config.toml
vocab_size = 8192
activation = "gelu"
init_std_qkv = 0.0253
init_std_down = 0.00539
optimizer = "soap_variant"
beta1 = 0.95
lr_head = 0.00705
seq_len = 1024
train_tokens = 912200000
Each number is 128 + 24 x the weight over its row's rms, rounded and kept within 0 to 255. Layers, rows and columns count from 0. Numbers have three digits each. The size before them is the row's rms in percent of the matrix's.

# layer 6 MLP down (transposed), 2688x448, rms 0.0873, rows 637-658, columns 256-319
110:144139166124148137124094112108126144112132123128176073140128123137112132102112101116149122114111121109147161120140130106120141102102112116129113173109123136113186107144138142117114139171119116
111:158098129124177136140107156123155118166173165109101151124113098119091122095090132139085151112107114137076102097112148155128156160109103133134117129176156134161108157134146163172168147123126122
095:117134096090157115132142173066155117129120166120117105161096150165123194118124135113131139166140133111088138083146117144180143159166123105161125111177159109165130102141154124161129099147120131
096:138153120177151136168109140121143132122146148130150123142083132163117080099121154095174080177160136151154109115126146105147122131118103168151157123196115100132117135150150115112079097143159122
095:102159136173121174102150115128130110181138166148148115135192113159112081135095102112126118124111143108118137112125081143105133105114134120095125118194150127109100103124137134114143162139118127
099:124134143140150119134129130154169126142142105109118121119124148075105196118109137142124108143115155159121125084116175146158122157141129153167133124115101123165095116138099153135099146133144134
095:132121139125173150178119145117102134093142143143148119099103099102062094114147199115165115106121142140122096153091079087168107153127113161178157186129148113100092134148147158149093080135115114
091:156099136151168139098148150128160079114171071111127106181126155121146095145102117161123145182126143164123122103124125130128159077118107129105135127148159163163125145135169087115156145090151112
103:174117100143134090165157178153138154116122105138119129148118127126139154143115134110106133125104107131165134111115124153135144141120154152114151135129121163103161113182110125154156134159081108
102:124140109120132104119144125146094118144150122138105153101167165161103122096160149073121112153153144144167159114136107211134148154196138132136140098177143123139134103134138089141170148153122121
096:125109080121127115116102152135132147108180147167136140091139122152137130122121151091119149156175099148109134126146116140114180118149111137144139141104125113147130120100100124180093153112166128
101:106147139156139145185082129144129119108117140139115082106141161129130127144119119113135166152088153121129117141178136151116118127167097141106114122131119108140111113134088154114137162116096130
099:120124129093104165086139072111152107142179156131166181104141127070152109128129102100126076145165163089184170148110154139146154102112123125175115143123152104156166118144117103108115122108125077
113:122146158114125131162144162086135159152127108139160160167163162133085140117124122105112123122133130140109140135134095117144158127122076090108138127164125147149148131158121152129141135144139162
094:104175135130128121101123171132156159130173111159122096151084129121141105106110114129086135158122105083168118116128111098132146163097103132121142160176136106124107167147133109130136118095140082
105:137068147161164095169122127130123113129135147110138139084139163083141172080101134114108203135160115123133091135129138094190138154089116128130136128100121114162180097121091108186146123133108169
109:126132155087087116151127129168146127139133113143116140106141157188121192140115121143127144151151111166125129127124114170139174120166129095138086110132095137122061133106142176123124092140137092
104:147137105106176117148125112129084130084126105160136112150098150092179131089160142124120093125131118108125175156144134082113121129111095114117143127141071125145125098088104167140138100137164130
095:093092144100112148122165163115148054161137132144128138101099115128138094135129119124133099141145175129153114126099129108155112119136152059134151168115081156096117156112085114120134140081182094
095:111125123145142110082127096152115137114076091134103138152112149174149148126140162146143161143106127139143099140129103109159151121147131120137133158122099138141117145169087128103135090104090169
102:110086132119121096056153132158127106116123123145131131119091130116136131134147111124122103102112121133150134138105130144133142149117124119126131064122096129159146117102144095149078113069135145
111:153124094128148141111152115114137144102122132126145113139156136159147163097127178109099116104167119098076155138143135133113108178128128146142158109129149123162132143091129144159158171117096115
# layer 6 MLP up, 2688x448, rms 0.0854, rows 638-658, columns 256-319
098:139176128093098118139113111171099108158115125097116149103142156098073082173109120159176109081098117117107131162116103110058147143143141141104124123101097147132123152147065129118148151127125108
098:131138161163109124113113118167102105129128059150166119116164109113098094172106105124136100096134120147154101143108116155103101161100126140098117137066105098095129125155119122092136105147095169
096:176135157142155109116125175156140119129128089159106116133114137127144161161092138117108102122118152134111144114192134159093147144107117099093096120120149127123144137135128135135180111117155107
088:129146139151127121162097109104126158125118098150128127144161133117106134089118110121120151108124114088133143174147149116115161163125150113120142131096150135171143099153118101125092110097124100
096:148090162095117132157114091065163112110141148164115144119147122119141121149106092120082124107141140153162097155160086121160113129113129111129161120152156133148118111095151099127152162114141147
101:121127120119121107106135133159177148117115147107125125143163129132126138135095058124140094142121101083113118141168131104109145084116126130091118127169127176126113110084123098109166145142131144
104:108114150118098125158117058114093152159121185133133145119142137139124161101119107076169122060118112107109122138136135112099105144151118135125123149117117087101122164130085138086136126131071135
102:086110161158125098164149124112138170115145105087119110124074125111152085136135132110134131132093151063163133147135135135141104116165139095077141115149154143108139116125121141107082179100139153
097:151136113151131124147120094159144122098127119138100121155107122134111102168125153097119140135112109099146101110128113096127129132080098148135097136162127148144155165119114155118097134150142130
098:125112141136135162129159120134126113137133137129133112166092149109114115179101119122118137114166129165144158097125135156119074085117130156126185122123139134159113136142153154094140130157117159
106:140154113159129113143142156122093173132109109140141125115110091133149151115087129125139102094175143147123127122099134102170141122130160137147144128111097111114155143131181082146114137152156139
098:136115159139117112130127161183124150153080123130131085095069146130098141111101128146105124096121077140115089128142132130149149138149100126173090117153148100145092150118074150116150084100120097
107:153154100137083144134156127130109121113127089119105166084140136097148172107097108106070093181095113126157171128117133143121109125158126167086130122152100109149169155099179137125113114093113111
104:135051117094118144130127126136120107123131126119132150090104118107117110144155128141141123072124171180104152103113136143170137103108135148130123055090086167115098113129119130141117092138133149
104:159205121134134170106060142132097137134162125168130088158174146170150070143158143132096116139180116083127161154150109105159135142172129150131118130201128104114122137123139123106096118131123095
111:135147199116100133144133116101138152125136130144120121148124133114156088143106133115130100105103104106088116124088132120129082123143134136126127129125121097119147086144095117157127158160125102
103:148113130108133131146105145129159104118104132148185108163107136094125154146099131092114121126106124137121154111111132116139160120155112111094125143065155117144115167138131117122170121095142094
099:102161067115148119157129124138117176082141101139125150169183088154122116137137129104108121169150074142124106147149168161098115154142142112165108106168140138089130109132139095116125165146133147
096:138146125135171126131156135130138105066159134086116086109157142101101122145102088144161113132111152145117126136131159142124090113151108152157092131104140162140125118131150143110131103152097146
103:087146119131123108120103151107141115112107114093144180154105134111158119130148138144147176136133130147155138126152137108120087092091116107126123115101122156081137141109150115112103116144142160
105:099138133126156101099153091121103107114161130107098143113127137139079147114177102133136111157075127104125137109090102139148163121111143123145131116152145144128137130100131136090140106118126106